Weights of a small transformer language model: MLP 1344 GeGLU, 4357 steps.
Each number is 500 + 40 x the weight over its row's rms, rounded and kept within 0 to 999. Layers, rows and columns count from 0. Numbers have three digits each. The size before them is the row's rms in percent of the matrix's.

# layer 9 MLP gate, 1344x512, rms 0.0393, rows 666-702, columns 0-127
101:542517528494565521561485499526530443469520501498506498453507471551450375511469527528502523451429503495506456498497580561480514510482537433541497475554515438420528429510536505529503478485479483387490558502491533479530579525528557498484488538460478501427527502516481515541510453468490547453512489537509506593491458533560533459520523542430515489489563453539489408465589502490566502505484
102:554490503496473508481468486611491443456489443451490488487554568571563452524562488495535487430522440507438505553540510522438501457533422442554590510508413492481500552534489482500446536448466518520576508450561509562441514529549485477528515481496531504490460516463585531473504483469513513506437415477595525477492524567424503523442509520535525455573559460403464522543466543455452545553445
098:505587455534451503476516546466461484529481456520529549476522456539479478549486530430437472445468523501495511490507574482487486507547482432554557486443469549552562506448532463516460496470467570538430527551476517474516450552452469438532545526509544477509425494456493560468458489560458513548421491468560520467516517472555495479512475482519510490546538580479470509583521510539584548375546
097:516563558471533529402447498458489544483556491534518469567392494489450470500496463502479490502529538500527517497552486415468524433527582506523513547490485503461531498440553506511519474579554514470524516510454502532493576532544544564570475438541459470520491461547543507499441494454489499490491470457482478533505510442516485492538462519558491522558520433530554493561453473562464464523496
104:584433486540457419534466495412461491486504462482440514469529534531415461560507474446465477457499524541450476507494553488560498540533476432439461555420573468474529525520493515526513529462489509493435477448542578512449523506483530459467424541426535473518575492533533577488483583523536516431503446429555473515469491484491520541475581434557504518537516548456534518465476545517617509513465
098:522529548466545516503480497483462525482424489416553531437521478489533479471440479490519461435511529543515560515518500465432522532573506465504524512496464540525504494531578505495481426545453410471493577513481516501509484419508531505483547468502491573515523561500557536434574439578533533424496547466471527540521542540573522522487466499455540498491445486506531548487462553447493553490469
103:536525465486460450501468470519515471486484547611432488504519483519442444563538461503584533511514449506485469563491489526579485470494496525570511465533534483523522445492464544518429433529498515474457592554494536510537480441552402469508517478474449475605491422510513463527466578440490534508504416529500552489475468464512489417523493529462524499479452431549475519521464529591489577491582
100:531423521432440551440441532596505464555501509381496462486492484472482459512442425482498532543543500519537506545472514489424592457557462474505482476517527480534533462394460478530479509588496438508526582530500479605475460516499551457477454513471498510543498481555510520543519487490513542475457473508511477509492490561541477461449568516464535475597518554540541474508499514555548557478493
099:513460549498545463442549488511496519512459471467435494527460518471571529451442459492493504486535481521483547530508552594504559485511505529418553583541517521481541529487488505529459413500565473504466538491508480449530548446490527412542503414521424527415549495550461582527521462500504458506521503384550421424554442482486507516470467432484537496473497485560453549445471491511526483443437
104:489515461451463484513521519522505503471552456494491554536522546450462514422462539464452431405499457392546494540579491476473524542467506527514501464514453523577543553501519419484526517524585507461447534505482538500521562527501545496500492519522530482474511478485532555520448466495514448483495433430512542432469541510573466483477549512533525544496508556455575493512522504598509550532517
106:528488490432476508560503475497481440493486503495531494535484465525512549482542519499515476495500556569483510560522542530466463494510460487490564542585532505453490556458518556478496510494512495534482477508439580462468499585534522432470550423609499519476521429558436435607507436463542491494500486565514501492466443523446466473473528496461587519514512529547575440540447514525443471586537
101:417489516399535475477453555495420589448443433573516449508444529505514564479526522375536486485510555510455500470451521576472555541508479488463504458523501439543500458501533535515429455514512547516528512472448512516516517514491470534495506515525461565513519604588480466557485480472447606441525591496487536465527506462438555482562491486559558426528504503531546514489452538489505481484473
096:515454550516487505451471542503475501519418509499521446505500491521482491511539458497515529433500420531535412488465555463565526502486529500571537503424531495509446538477494578489566507474483534489466546467475465461496546545426473461460504525442485509482485568486490460481504481491493460593565552472526527549456557535466490517424524490471479457507481519560532483570467502472514551465518
104:438467506446519427497484460431432493527488493467548480483587521575432525522439454506494478452475534472517518516435532498470449429480482427485505477509491588474508442498541429471481554511501494472442493464563516512519502475527480421505504494528536480458518535481456528540527434423531536507466495500565581512493579420569453521553562539540491519469472481459460511460483462529389573450497
100:540578538491479442419456460536477526515476504507470507515443470535504477519513453469563491477538449490480520557456568600528454488550464579471519433533449483522527504501495488519517506483513504414499617507487547543544592508568497512490469514497475508535556489543502555503464569520507513507571506535505528537552478452490485436557482453453467515489544500472470504473478502521465465540505
088:479482509511443482495527586579451470455571487427485448552576480508503552469449584478506535511516497440525494440448508540520446556649508537538482544486508487492538529564477504460509538410458512545461534574550469481517428512506478550489465467531436489474504492404496484490524524421502428517551489544482566451493556454502463490455490476538450529520585538428520503459552568480538468521510
104:521446500472445474522518493525388522535540527551521509502543531435453531419528499467519524516450455433474494484567496480490511511499557563618462556474469409494512459483520506536491460500535525543512496515476539543529532483493456517507454521501491568485453465533539511544532474423451462478496485508428506525455463566485545502454521535494469487595464486503531482539549444550530508524446
103:542488461450513488474470499560497463508530470491444461520533563577483499471508463477531534483491464480472457523520613481497512499449491439433483510598499544528534480491489467491500534464474574536448570501428526493513483540518460518468512544501518508530438548510474476504489477556466514527533566521461438547513474496491575503508507506552510516476476558455496444587508507403503495478480
101:531470524475502522523423499528509446472502546558467482510501426543427544519468515461496480539449524550468487446556492500457525501450496477479510500493567515532514578478436455512430484538483533519390494440503423476469512402492530496425495474527498464483465482531475509558503511485522465537472507505474526518469531505614525550539483459505499511508518528429434535492516520527436541522507
104:462543512404432541491507476545541596580521437475541498463431490474498494477477511548465465525544492520537494520434494581474531523470501510495495525494465538362524508454504417474482512453524457541424513483516499479548523538513535538443441561489521438430511500511573493464512515507538526514454548545503498513490539515373481441512557489512577501493467484506439520501471579473536460507523
102:515530459543483482501479491454531491537514531481486539518481525486545550535492489485536516541584483514440475508464521509454467509462477481502520495420570486464480477529515543571485422525456435526492506505559484531503455521551518536510460496578478463513479548527498481601426496483445444529463527465471499529508460504552518475515536556507569489432495528524487500507541547553509494368508
096:547495534537464486455528471519496529560456441456452526480522503566462516531467511476523545526493478477507487499453475480487469435570561577451438439472483470545490439578491481446559438550484569472547423443510469557595502531478494510472436442565555540439464501470525499450474477444520572441575502543458483517454484556495488501419420557513501593579484517408528506482531565544515495538516
084:478449449488498458510423491443441491518478462543458511498518524533475513518513504548554567472521469532461459428417486539550539493487496545495471436601443572494561505440533547593512496521523481434428517441482523500478516630455495549524459498518494492455467491509495431524473494526435497541464544460533557538486469451553468502528477522450515528460449506506499520544439539556558486453492
104:465536517444514558425469433530447439399489494475500481425418469546508541511443445476525476571483470523482504588487491513447530470467455509495506461585517500453480523521525534467459526489668474432492536582516466514512567495529492457526515509548505539547481557449531544476560556492498436555484524502483520509506521447502389526543457578522546492549552454472489517501516483551557550493538
100:488491524499433547506503469511474544536523447593473543495461568469559416558513492484526414492483586459467510569455477515486501463505514463457553521486423515504514462516484499513527477498478525555541479556529491500450579473550425504481397454479526528519596468506512467511456545503452501460451520523452540476547497464441520489558559565491522516504466526545553457526453481557479528512476
103:511459491496461532492495468481485533507535489519510487451475593478479500476523574475510535594490497487470562420525408500364499512473441479491551512478531517463489476516484525513504502479482538454538436467492456499466482461515545486552439431563509532491534491551506469520518547490519499478458407568447569517498549484467565463458483465493608527504549598513516537472461512559479519516446
092:520474518583539499473517471460484511474486499547514495489513461534523478529477485465387594455462456475423483465571495531470481567580549518461543543508476504454476514483460572415459540487499504495513537483483475490466449460482468486564454570521480505507450570512531470520484523515568567511420510461521537407556503475431524547519484530459477549549517549515531508515539446524501475515511
102:546464510523457410488550467537499457485546508495465567415589406535463509485431535523483475511538490515518507515524489508519498500505482485462539498472539526579489556515500500499521550547473481517498551435503480454545486483481465525511476452475488533488503533577495538469514525501438512501496561487432498482471498533467531505530505548470559555509462531509528483445470495470512485510538
091:497487515511476479484461564549491532484502505473531554543496412572464489493462558466407447373463519478503578518504487516555445475558491547479456523516494487498473494536492426537467524406531447516539584578514582533419524489540522480481509502548502503495561553497493542485491528497479541567509502567473553484419538576516462547536525531506505535493490535495511501512471566522492467482472
101:367397569538455509486563449509551490522454474529491479506472531493538471492531536421475465543559455519464570474532454544471497425554522467457529512538482490533574457537495542490529525477488480467510530473564513414531532551452504424525453520455457483467499462484529482520464474528578519476507550466497535539543434527484531455562534556505535484497488523556470480494542435494521488428495
098:431519486484478455486468528486497505580460478495499527560566541447431479479499512503481559525575498478508555515539491441500516526489534521481518442458538508559478539469492497486478421487435506528492512498447551473545542470568436472448520531473463548477502444561426481481498531493500470414510519526510427482470496513446529487497496488444563426561528563493514444512520482451567500538459
101:511485507483526522472497473511476573467478434478604451512489510455515466439510493487469541481455509460421441479500514443465544490499526524473531524497550446552470501510569528464564504493425508419462545558486463560474533453540538520501522460476551501489515540415396453495558485516452533586535472498448431485508520497510408494485518500562523439577605481458547553548444517460479458422535
090:476512448420424496432452526493527447456518515416480426483426479503482439486553549556519506548479476485430562485538567517423479422484543509367464545538427461504588536516538470475531503547510494517447512464488500525507543482572491522586513434530478486549473405522462517472499513486460568485530474428524519476440521604539468518516527527566507524477464487466462493488546517464514512568419
094:458482524423503498488449508480492518450533497526483503505487542515494522542524411536480454526546498557520515539575502456429548453392453521500563522393487455495555548448508484544478483581487488455477525470505526495438496444405496566447539524457521444539565442454490509462499558493496480523519445558540564473509484514494569510508472515503469469522445499468500427487546450532554455490524
097:596575431486490508476488520453436480494502445568499580484509515562437459413495453495555562513489490439476447531491539537473487529539524462518508487529441535562543415471506479568540481481507477494472453481457514489510479499531400487506498505573523525524523519447411493520527499483512526547438487499417517496592498495495544545478450482474476457514525523500488504467504514446502582392520
104:477540511480485526502540537529546545516483522545467513501552505423529468579464523409516553556464483502503512531556374542504544475421510538457460532446524555448457520573489450536495505537508530477507564495529450501538496484443559490539479508529540537484488448496478485448527453517480456546543495440503497518554534499475472523530487506416536526522510371522527474542462478536441553506533
099:454562505544530464476497523534496526496472527518498497578480449555464464550485555449544506498459514526405513527514555529522554537507445603414538520566471525461564486511569483472539460499481433503499490509430492545498483511537495483481551486454517479522470470506503482548515480498520492447545564473446484463430521485493455525524487521500578488447526447469541432475507469474449552477557
# layer 9 MLP up, 1344x512, rms 0.0415, rows 666-701, columns 0-127
102:499564562569515562470488451509484542538551472491463528503467446477482528584474475535476467457471503443553507547491497493512494537474546535534552498550500495505548568560499532466522505494561498519485574466494484434505521494482544571525458502472536500524419515561491529467527529550513454493506499519522429450489501528572493440541561464502478490511518457496501475503480512478543426472505
108:503536475514425528539555539425495559459489509520540483487524420532474434573445458510489624538496554553554537550464519545582500492539512473509625499500511609550528566484476422517534451447549471558549469563488537532643510498481458498534484523422522523470531516482510510481467524559471495535481537497482472562507417509438507504495553473460510518369490479471489468506494461467562448454482
092:456497491490476505516452482500508527528533517579493593478562581458458523580480503523550497468550484561558550494508484482554536495530478478500469520488490438495489481510501512506515528487523483514423502473487484501532489528461425541481512496438426552445483491494421499490507536544583488547506527478495517501489506534461536488501461526508494535472482548559457483490467460553490478503472
100:499447493482567567558505520523565482415552492440496503485475576575487444531492512506539533447509467511520458492528504537467471535497484515517476496543520447501446537536496549502481521458434491499509500471480477533474500413466530541577496463554478527537471523456384394528544490485383477463413491519508550520481525463495479507418449426513474510515528531525517491547448501482472602475452
106:428546470510496415560481559503455486533522544480490473506465481499499535492532493490506536523532468542550468518492553458508459502485460518481533456535536511493509482505527488487490524519481596470537536499499509516447543491486484527505523523480517429427531548464482515471442524509513447564502491484475436413462543523567475529486487539451484450502519599465510519483398487511514485443481
101:562540473461553515478470466544486512426470488505519440552484519488478553517602531568431482502583460498537574464530443457555523576538464431591552485486417473502550468543563514515527467505491535398559501460528491497552487451421462510507516516476522441544534459535535511493541501529518503553481458525484558525516486448486480544546455522535400449481460555523516562569512515512485511492568
102:475455484486512484516500456509449527433492480460487574530547467428458492511472456468478451478508517525461442481579518582500389523544478540443503519491566453500610519483536542531563457495459494485517426489474474510528500484449472505456486389544560468524538488558490536494498505608445502470533551565464495469522454491488500511529517480530491513511533471467539505519544539457510462507454
105:412532487513508459530545469480494440401491467507491500467545494504485504542508499521466459542492481525479572397514464489527537554479548504534489528486530538473572568463512555481433511580474478499442438513451450524478436451499435557460548564486500432439481526422560465520587544522513526547531483548480504436561455499460512516596482541522470514557495471476489550548502528468488431539475
101:563525511528460502531489548524481460504479472519492569494526463478592505480507471545514485517465487498484457554508497485527502472464529540422504542518518544533461560493485487489450466477508474447546530469517541499474529483426506527485471487538449511526456485442621556524460546456513438473498517557543540479496469459464480479561467422601506534499454514488473449538461480552462505494480
100:571507434503515525497473427522416506549415444507499479481522502516468517535516519495536435580488450588507495497510501461511525564519437439491406509557412449502460450500490473470482498480517485469472450430562575451563461499390495438551518527537458460555571447487546460507563463511510515454507483546470544452525508516460478519495512489525525564568490424453515521478479517518507577482436
106:512466545504420526462511495489424512520512534466496600509478506426507488491474573533571554506508505421489533482491448457437524464493577474481513494448491507489533537512520531508564526485540589465463530492574513509533480441500441437457467562444482478473434581460487519546514591492511487542468527470440489559470522416544491435548443577468479508527525480445474516486550495436527511455484
102:444558439489497440478613535501597465498591445523514414504505540467497463474525501440479440558523506505576495539576489463552487475550523479503523446498484466578440471513516562514449469537453510436531506536463489540599483571503464516492518498492422502511494441502456518485504448474528548457561512514547487445490439478485571463551534563543495501477555514493485514510525460409515436557448
094:593472490501528538532539478483461472516496438514500539456506458478562487580528519526449465492458442560495515499503569484535575515557498528501497530470537484555459528480438507518502530490496524471515463485478529466531480445502475474550474446510445480471493589469530526452483430506474554468538511476501499434446498543542473593471520427480523539474501508467465536418476442451509561541512
106:519534411497475476494529502549529487524447545506499505462445486477547432550502506538539553609504424482477440417529520441445547472599479541430498485503486468585546513527485569501530482540463510442500525552551571507466470511521495521461552495473516525552499462608436440537468507506503446489530446494466444540493475523576524530483459455513491511569519495522527496530493434473579502549497
099:481576519524466542477503569565470506427538481537511473543581506532519465480503471473462492421540536402513507482494468490474545508499437539513518567548512562505516500553548419493540568516541507533405479555500559495474487515436567502546510466561450442460520523522471543490469520508515504499505501471591497478466473535485524529484590511517490558439432474522528517443509477475455466480479
096:466516495464463448477463480444513596471484442499539512526452521550554474507467472554477515521534486537513513515494548545530515462444518477460499564487543504511548503484443461432490485499493522529508479534463541552499466510488522467492464523481505563454571443575492546514430544491525443420480484435527482512452405574562552493532430549525489522522485514595510469472455506431502536468447
104:493499510503497442534519440463454453467474495570462531438480533504463512500458551512473468508460522548486503445500627536582477550552487508562437460470520517564393541498401560497487489406504506471506471529516563484476506495479514433528467475459472563562621432539510479554463512427467480542484551503436516507578518483572510469483487459471498535500509519491508495447521455534545564558523
104:480468547471504442510481478455461484490485480475561499481524516519575496543614456525471520562401488459525487482545514505458520479466392525524443481497581536508529497492537514502497489405496463457577458474560547485527466521497613499485527494578491458526501524551383422497478449489518492476515517534551514441504502577538452477444539465538456496528502468521467466510518490468553525566516
097:466546480600522504458494366494558514475542483454521518518495531537472500513586509501459456470487449537527585477544538526588512536508544488502542488463514524517437520562452533493464430491459487550478500495558456471476547516434463532549477482488403514513518506518626508524536457509593483502507518450477526514482448515620486508490537443502435549523502485493421484462461451433556515471500
101:467484431480443435460609513574418523445509405503497506583501588579511480549471521497489478466537463514565453615482512461484451426518454605495532535478482467514477455473453541505521554529532457470495518515549530434450509529498489443544487452486454516532514435554516507463489482473471543437532477470497513522522528472445552473507502473518484483492427457528495495538588565512527435412485
101:450469481399494565529528490490492486522462464524522445458540491481487420501512557497494480534517529520524516580481498542526529445483472561451460449549490580493484530470510501438503454450551493493557561545496475468568483491448487500495510506502519426482483497561523494538490568495509475461434541458584518542532539520506513483520471504577503521474523521480487505473520427525488527439531
094:516486493531585542506547488565531464522480495565577488480569526507557487529416498478503514569490562479429507491460509512541501451408519468480518517518462503550398533440475467535485440461523423498532556488515523508513500427524490426534510612537498544543495524500545511512498479462495531576474493463537534508546577454454490507508527435452482460526501486541527447453479429460497516530477
082:586544555534577495482489490485532471584543540508458556486469467575532487479515536464426501480520440509474478522528531457555471495444536475577452533485486489439484524489578480448550428551460487468479431491520449450476470473490510530470559484434477487513507521445492546492494520526478374545534493534498503540451503534481607517536506551448504531523449529558489516516536524521484515489511
099:532465534445511456478445472425474445493466432480527548517504506426509496521463487497528551484498510535513490502482427557488521577534469476510496491547526519429483507572424557582553423449533543429486487530584537426505516436510532540511476443541468540558494537449533568515580503522479503462504528512481527503546462523574468538522508446543561548420496481434490551486419463533470461565513
098:500544477493564468438561506523503492490463511527559486517458536418545471467476593526474520488535570513536542538487540527491528458563562485539558533405506494505549503481468558492472466458513500468523512473431508526503483509476540505516466468448524464494503467499518531473543439533494548489570478579460516470507499498543506430480445535547453461415501530466521571449467512447476533521484
098:491569438503541533424548530480548476526513426476542446454440508552482568532449506552568467543542508596454518559493508432500480520473466525572528524529512546425496551469479468478468471493505501468498462500495513506448451498503557485556507550478491484455499514525502470533522472409481573544469434514500512471572564442484495625516522431459536508553464496579496489452481479506434513425544
093:524488487535602482499494537503530510472488492512470474500490446476487524467480511484532486537549556489537602503471489396442459483521550520506455392547497492502530504539511513482518494477538525467513473572453514500497516554512390470466470492482508468526578518578484509470538471484476452477509460573436480480433578481412545487487503496435469489623475536520477487527516456529427547480448
106:469531426508495533458456533448532505517462537489520481444488522512457517484481476489476485478469480496431550482525430515491464496502507532488518516557509551467573425455465549498481489528574520506547505538502482492545532510428583427549462494494532476463466523512507491473512466481504511464470534472499490516519426490478475487421498523496471470521526531531478504517533499460506486502475
095:496463515459457484543521452563587490433492551465515511539483513517505541518435450469390423465514514507477476435461524485565454497481524479559444487495482492496515487549503459493454561454455485538496500483563557529528573524526491511415477454400520548499504411468495516490480519499424543439539522460468505563505547476472445528445490406544498452521490537510520528437491474507528527503497
105:523549510500471567515441536479521500449450475375538439542557455460518516528530457432557494516635489536551416511455497572467517431500527476560454561544444482455515559489551512488518462527502517447489452465540486549493462487456457450468509544518402505499567509529472496515491484485522474435462510483572545506531517525520449468434540523476466506538553532513516483550447484529461494544488
104:456470542516527554510519516556495512467527567496467506459448504537484564487447484498468462454452443480481522466518481423435433490491510439468542456595534523572475466529507497534455452519493492505484426470582509507532559497478504537545425474486497501497549436453493492544502462468520466523507514457477559509489442506476574524575470595519464534569414480472522538464533476504460494480486
105:486474483525449502515480506442536480540473601540536546510452566525473522514510477491500508464536506498533516570463452484555495557545525486468550486514558474498465498492406502536440471474495503526490554490558560500482478492481491508448572423541498474582461518540545527492531544448554471476477545490527514525503473455500414456583524448496461607481433479436460440479518513572536466545483
096:468443491545500553574533501540518524486470449537493492514473463515445501395495503502520444490511496492448588584431481486487481563398579456509470430501537548531544512462544534509445440497492439529534498508505504531511436485473477528469483498563539496389468545499505519574509477487507548454431475627454501567495516425567489472525498600497547518438474521512545498481559511514576478539500
092:518478514530561587543536500486512503510471485540508545587492490496490544512460428560439491519517512413472496541538456503469500479487482512511554479460426504481524374510488558457495489503541544470541461511459501516426468472455497480476462544459484439497515455524466436505473481529494480576477525522497570509523477411501490540531503528553468468502554540554461454503457496436484521458526
099:550538424504462536460494511483590450532558498494443515460453504463479545452484487571460515576511579519415541497499455587559499493521482421435496541488509505537474373512511469570575466510450496484433488425510461424592486491507531506601531491508483545459505565497534503500517486445511556491437506456492514466475445422534477501520450501473494483556465449565494480426587507518512517508496
109:495602522513452476482532562439520499500516457433494529561462459524484510574586525464474553504521451495413490525537575437450494492501483533464528462538495569503534514489459466486497516425566550484413524477465562492537502521524458489482525482429467489435528483446546551515519500533481462513478436513418554493429556566485504528532565529499464520472463543530561515441470503572452468474442
# layer 9 MLP down (transposed), 1344x512, rms 0.0237, rows 666-701, columns 0-127
101:492486504492557509539544517471519524499516481489575468490404553534510491441480479522439522543514527548458509547518498530456537507500538498554455473501533522470539400542512483559512542536510522497458570474528496511499539473525508496491458526498477524524431399504527552505508466489609411545589420495460535490529502507504497584485481538441511452475547545480470474501426494527431490519513
104:452495486458504480519504493502446550464517572576519491501430592457490569382477539463428531501517566465516508468459455563536492558495544504488479505469490497487484458526417466477505454537476504430499394497532528446535495485457433513502464528474549481479494475581496526432481487455476433487513528513543500485502436435565464432441436514574468539462524508513463443504528468516467511523515
097:486417476460498573446552489448453471436467530544452436513508477570437425525474494537515473550548518494487443493476563517444453527449500525496479480525456579437508486474481450478475517526539474573480491528516461497442540557508509502471465512484550530491437445543357469498508509476506524608453538510568439497485411478435477513524450539504517509544499511453555560476513545567454561499503
099:544518414523554579422518486504485522476512509624499503517474480499430532479466512468510541562488486537548503457528550441485422494504573515471474453511536469565538468586509551464535419525489461524521511474441510474491459528425444406487522567529468508451459509503509518455529524475508504538530559492513503518453536566513498434465573390480509453485437596479467455524471466543392535468470
101:545576364477470530479498402528474498470556583460505521527475566567518447511485464443476472480522468526442469458517502498463463519563480517486512567496438532474510517578557568488528548491508539546538605475532503397553480472493467507434487535491550495449503572468558499495504530463490538473480464490512458580510514397432514563479510535482476476467449465510479465506501508480490516463482
101:499451478548533461496521505473571495519487470452402523546514433436523525519471483508468483519524461542427512497433454552458558520498497505596553530488484512541519493422438456495480471570476601500463501532477534500569448446514521496477515508571560573480473591503450535479466466437471474442438471561528456456477511560465519511432528544502496481451505520563465484464500504478526493442501
102:538522560483486451452506490450537507433496491488497474418550441515485538489555457485485533447477490428592499501460429477573555444513522556603543511551497530452533551520500536479517430483522449482530496479527386516464470435517447574393522465511542501492490550522466560488507504439585414548510495551428493472510487528555510506499478473503446483514549529496521468542536476518438537541567
101:521514486513467452505488524520529471470541491522495560490470541473421514528513558441477493509539542522466483512515518442473527446588529442515559479498506574487517482524493504429463545498434427527457409443566522487584507484471530520512450450519426485524515488561431512467475516504488364466432485440429520542448460497527478471478547503497512454586554522498511538504471545465542464491487
099:543535516490528533502528510545487444564471456480436534530584544374571510464519496491438590559459498548499495493435497524483550530528493489517472544499524458508465526446540549494481556543493479492412487459494517507496506472489503553491506514494495508525465495507558503526487550488497491512440455476538545499542450507525544612474447477438596495494548472525496547551514507430556456506513
101:512481499559529455544493523470497436495362467444486462505480506474523521464498641455577454508498499589568537577507454505478556466484560541483449518482487483499529504464532566461487438488500571418491417536486485489496540540495487554471455514492461487545470473526493576442474461443478463419429534446462460563487526508519590506497459538531502519471447485504540476538529502498553572442476
104:530514522514447507552518525464446502481506494463569558524533556497526523505488417546468519536518428447447568552436498428496513502491505500479411575519505462502486500469454546448490534486448502568551535537430426492475514484530553456489491527519487483507463493528539456470497433573501462562476507466531455617535583497480603439489559477540583542459477458564529460483516459539509500496501
101:511574455543454465421473506471494499555485479482492543489446473522498484508545495524455479482616588515518456463492546464562455506472523417508549582551460518497517541578504491483557494498587511568449514414484533488486540490412482476503557453461433560462498468502531529566462508510491570451485488532540493569521559473530483462451471561566480433500529503508439498428509515532493479545467
097:525510459503543531584553490535487509515516501471482472490437519528534463509485522458462532488488463469484589558525454498495476410528457425500542505503487469450525530508539523532576428539514371549547518560457534547505482549521495434521622472505501509476476500446568520417542452524531489552448510483470507463511519483442429498559492512445463481499477548513499564565554542537490522500494
098:518502523542564490554529571471479532490461545505409519515520404526521524503524508464499576523453447491470512461516515528494465521523472479458569570505541515502444506460515452486491394565413541532543445494478464538476531466475520505501463525479429529528567462440522536389421493497470426474549517535567501500389505527490505440473535483485475472530481467480556434538568450487577482510443
100:537468523468511500524475514475480422453479435515439495534446433545539580530514548505496477508624522494555483457514463444437458477508502513526429544543595542459453480489521492517472522508432418507523474472465457507499538570466485503471551529488455408484450487508509474497528504524492465462515493498541498539520476525545513547505489523457557460483557487545532442492542489538532470497478
092:551508457500532518490507490519482576469517502512468508500563456502494513450488486512440467458488462520491451594485453494564523518489563460537465472491495583468520517496494480519457253522446491495473426533493558563499512549542506529507519563510453567516544475457465511493456538493490525486561505542467463528459482498490441432510507531549516516527480411479495507571478494543496482520579
107:468503540503472539464546478468565506535578505419536492501531483525506468458512511536516525409491542491480478337512448500517460535474465426424525529506547580501497453524532494417488497485494529484521388515497537500575441546527549519566495537579511522494494472450502539546465535473580524443557599520496491528478445466465467509499455468523497550492521490544488509435446527468484530560465
104:445441476498512484491526535513483510482535534506504496493461533422457424545561483556455490484467520570485517510526459492505538547540452477497535447552515489493493427492495429516532451534484541488537472539519531518549559515493511510457538472496539447499459454522551500514549584542509575531573501483491462457530466546549538455469518503532488517534509471458440488470529505407431448491514
102:445530493464427542462401483505537525489541536467518523509451522523409488483455567477485540466456383523497420498469607540462548453543475462478512415491517529484496498513560426492511547453459456544527455500419478518537497545531509571545454516629474518490546536553447487477490485494513525557555525559532429494516503482466402453484457508498596381476538445504507483537547486490526490560523
105:480470513468469396455487448517475472442470523523503507468509447565547595541538513403460439460535421474584488582482535482512510511614501462497465503456536503422467483493526497443535370481517471530506496553473514481450597511520507428477525507468460526547509439532404541465479522515556481504446487584513559525539472541498561491507525492520559507521519520475487525474562445557503487555526
103:498477467468465512501531522534457469489520536479419492463503477485469468450561525539508411466527516548512485486495540455470483533485541431489488436434432541412500495534531544535509447514502582481492511519521532432488499498501548455523386563464491543415507552471537474452548431566527508454555477604480580517455497540555510568508499506480535537551575512495568533530514549464511509507537
099:479554545458456553510443504557534519460476519514423486492524491529463525460446515454551539522495539414511479446524495514497531571535543541527526498494526487504495463525523447520534522470495443522530528462462430504462485447475457480450550463437503510469530510481576512485558485522475503507496524498562516454489429518489529486625487608466434500475479525518544449424474523454419527550527
096:490521562442414526457537477506497482466524515493495469512502488493563428525456521524509508531481465545481478548507467543497536513532528475488553497468514556536546499454451539533521496499550510502514537537481548498505476579544463487546531505553516545540516545501536505497515546479494447553449466480525482514495517490498454495455497580512556460433497462559456533470456508533514478408472
102:435479531535470478508495525425553484487544529540536502576507434419549495477495462443508497523520591495534470507506527517512460564532469537467544491547528486502407499452530540490461559447538499380499527474536508529472509499507444457535507543496518493588539437515484450445508445424448500523561584478504585444453530408497525502497533509478473464473549491481421509380536500484468506540516
103:511495595486449519504504528471464483516467517503515498493466466501530541480524498477534488548528506525532488563503603494417542470507418519493527546451514486389437549516592468512469486455499475485563508451493523484451504510544457473430535479527554562500532514467457493430473534457498494601513525455421512462499511469419486489488604519552517492523455493513415467490475525470485417461569
098:554575520379550530487452558501511482564492456526443535536558475527428550456483417482535503559513525447515525607494526520514534522514442469476448466543495490542491556508456503469543405532515507475505512539588505398488517513551474531520563553507552494462452492488529569422519497540543501547483569447408443505490479497479500429520500550532537511556537504455509450482524512487480472555467
093:508487513530464460528484472531511501486567553485478565472464528482497531500529479517474494422463505502493541524475477530472542416435465475444476546473466506525508569447515499525437445505504399464508516434613485448414541453522510432475530381551531454509448487461502444464533493534548478474452551420533473565600452533473467521467569498507486482456502502458553484532570499482525540522519
104:487461464457535467497505518534494504496491562452496464463559547516480562464455573496495480520501525564503522514459519580519509549513500454442491517494601475461550508477457450557509589506514484476437541485553502539448556408446464525491527437489508472456499506453500500461529548529506531515463452425520514510510527527570460541497525600535502561435478479528471495504460512421515483459495
090:518503481512491499445540503537435490474529520454564470573484537541486511529464491467434521493517491451448568485359443498545452470541490557449527492454507456464536498505501570524580569540556516521506517519551508450491515533604499501461491510483464539479485467494527522519510511443402485485447442463491500480483527533498514572552494524426487561489489486533500408576478495548546542471508
091:504476480458503529487520500477432475498549478532491522419540526474474474521496528600565544490501520535478505413531559430535489459497449476576526497575503543547467468474518496441486433490449519426521540571532492514439531545520464468463577496505523455484514460515471473473536551496501526475402550436452533466489481525470509558564492488420582528538541488474541465486563558604543562540526
105:508523504549482452493480480449506479496459472553514505452530504466499542464518491499472466519536489472451533466537513516506498535503472518493440479552465399547505484536544538479490661435451515527458518462464459549545462478478452469503556514497515492480408525512497550538595497568503515507500536484521408554481518536472465483516507570507476481523520510503548477499388521521524575504457
101:447537501514481570486466511471472564491456524449503517540524526504496548605504473463531457468511483517417506593563484567520444515547508472530459561538497557560430500456479490511468527458508522536489498572558463424502495534495510547577441546514527470530515581518526511530471434499508583509538539440460541526494507491476478506448434490544475427500483474500554436523455494588493429503522
095:457545461506479476499445537527464494502529545494462528469518501489506557489473545538566537468435512508399436456484422445530565568462469528504508575489508496508450537509471467459525543580479554412459503488447530486496478566521533441457504503510495492496537419512462522568507555523513484484580523541587498445519502471515472499504543552491482467482499514504446499420492542567536499527464
093:447459515519529472447519511446421474506463527482459593470527450518484498478505493431514535579535502478519491496522479526436456413506493479516458545480512475557474445502541491505519529540525483506501476466599515485418477492502491502513502454493484504512528487508511492460415516487526503505413490524525480504512472472460526538540512536507502506516539479488480478504450468560568483459644
098:419571473534484482516487477495469525513536488497538462511538472432520528514550508550443554509458545471486495513464471509461534550432539443488616408521463482388456410559458532492546463479475536498501583529481489561478461486460540472522536499559571506502461475484492565507516421530461567520505503496565466550489451498492423506428538488541499510535476538510474483489580500457610523476475
108:484443494479553460485498460490485506513490528543485504538612478531503510573469541540507548463416476510493559478478512503502503545497494598475487460500466447433574481478490512467463464524509486501591481520499459461524511525530490503537495511611502507512537519532460508488560501480538490494482527502506536439521499462472461483572570454485462452486495501437468528488450488465454543491499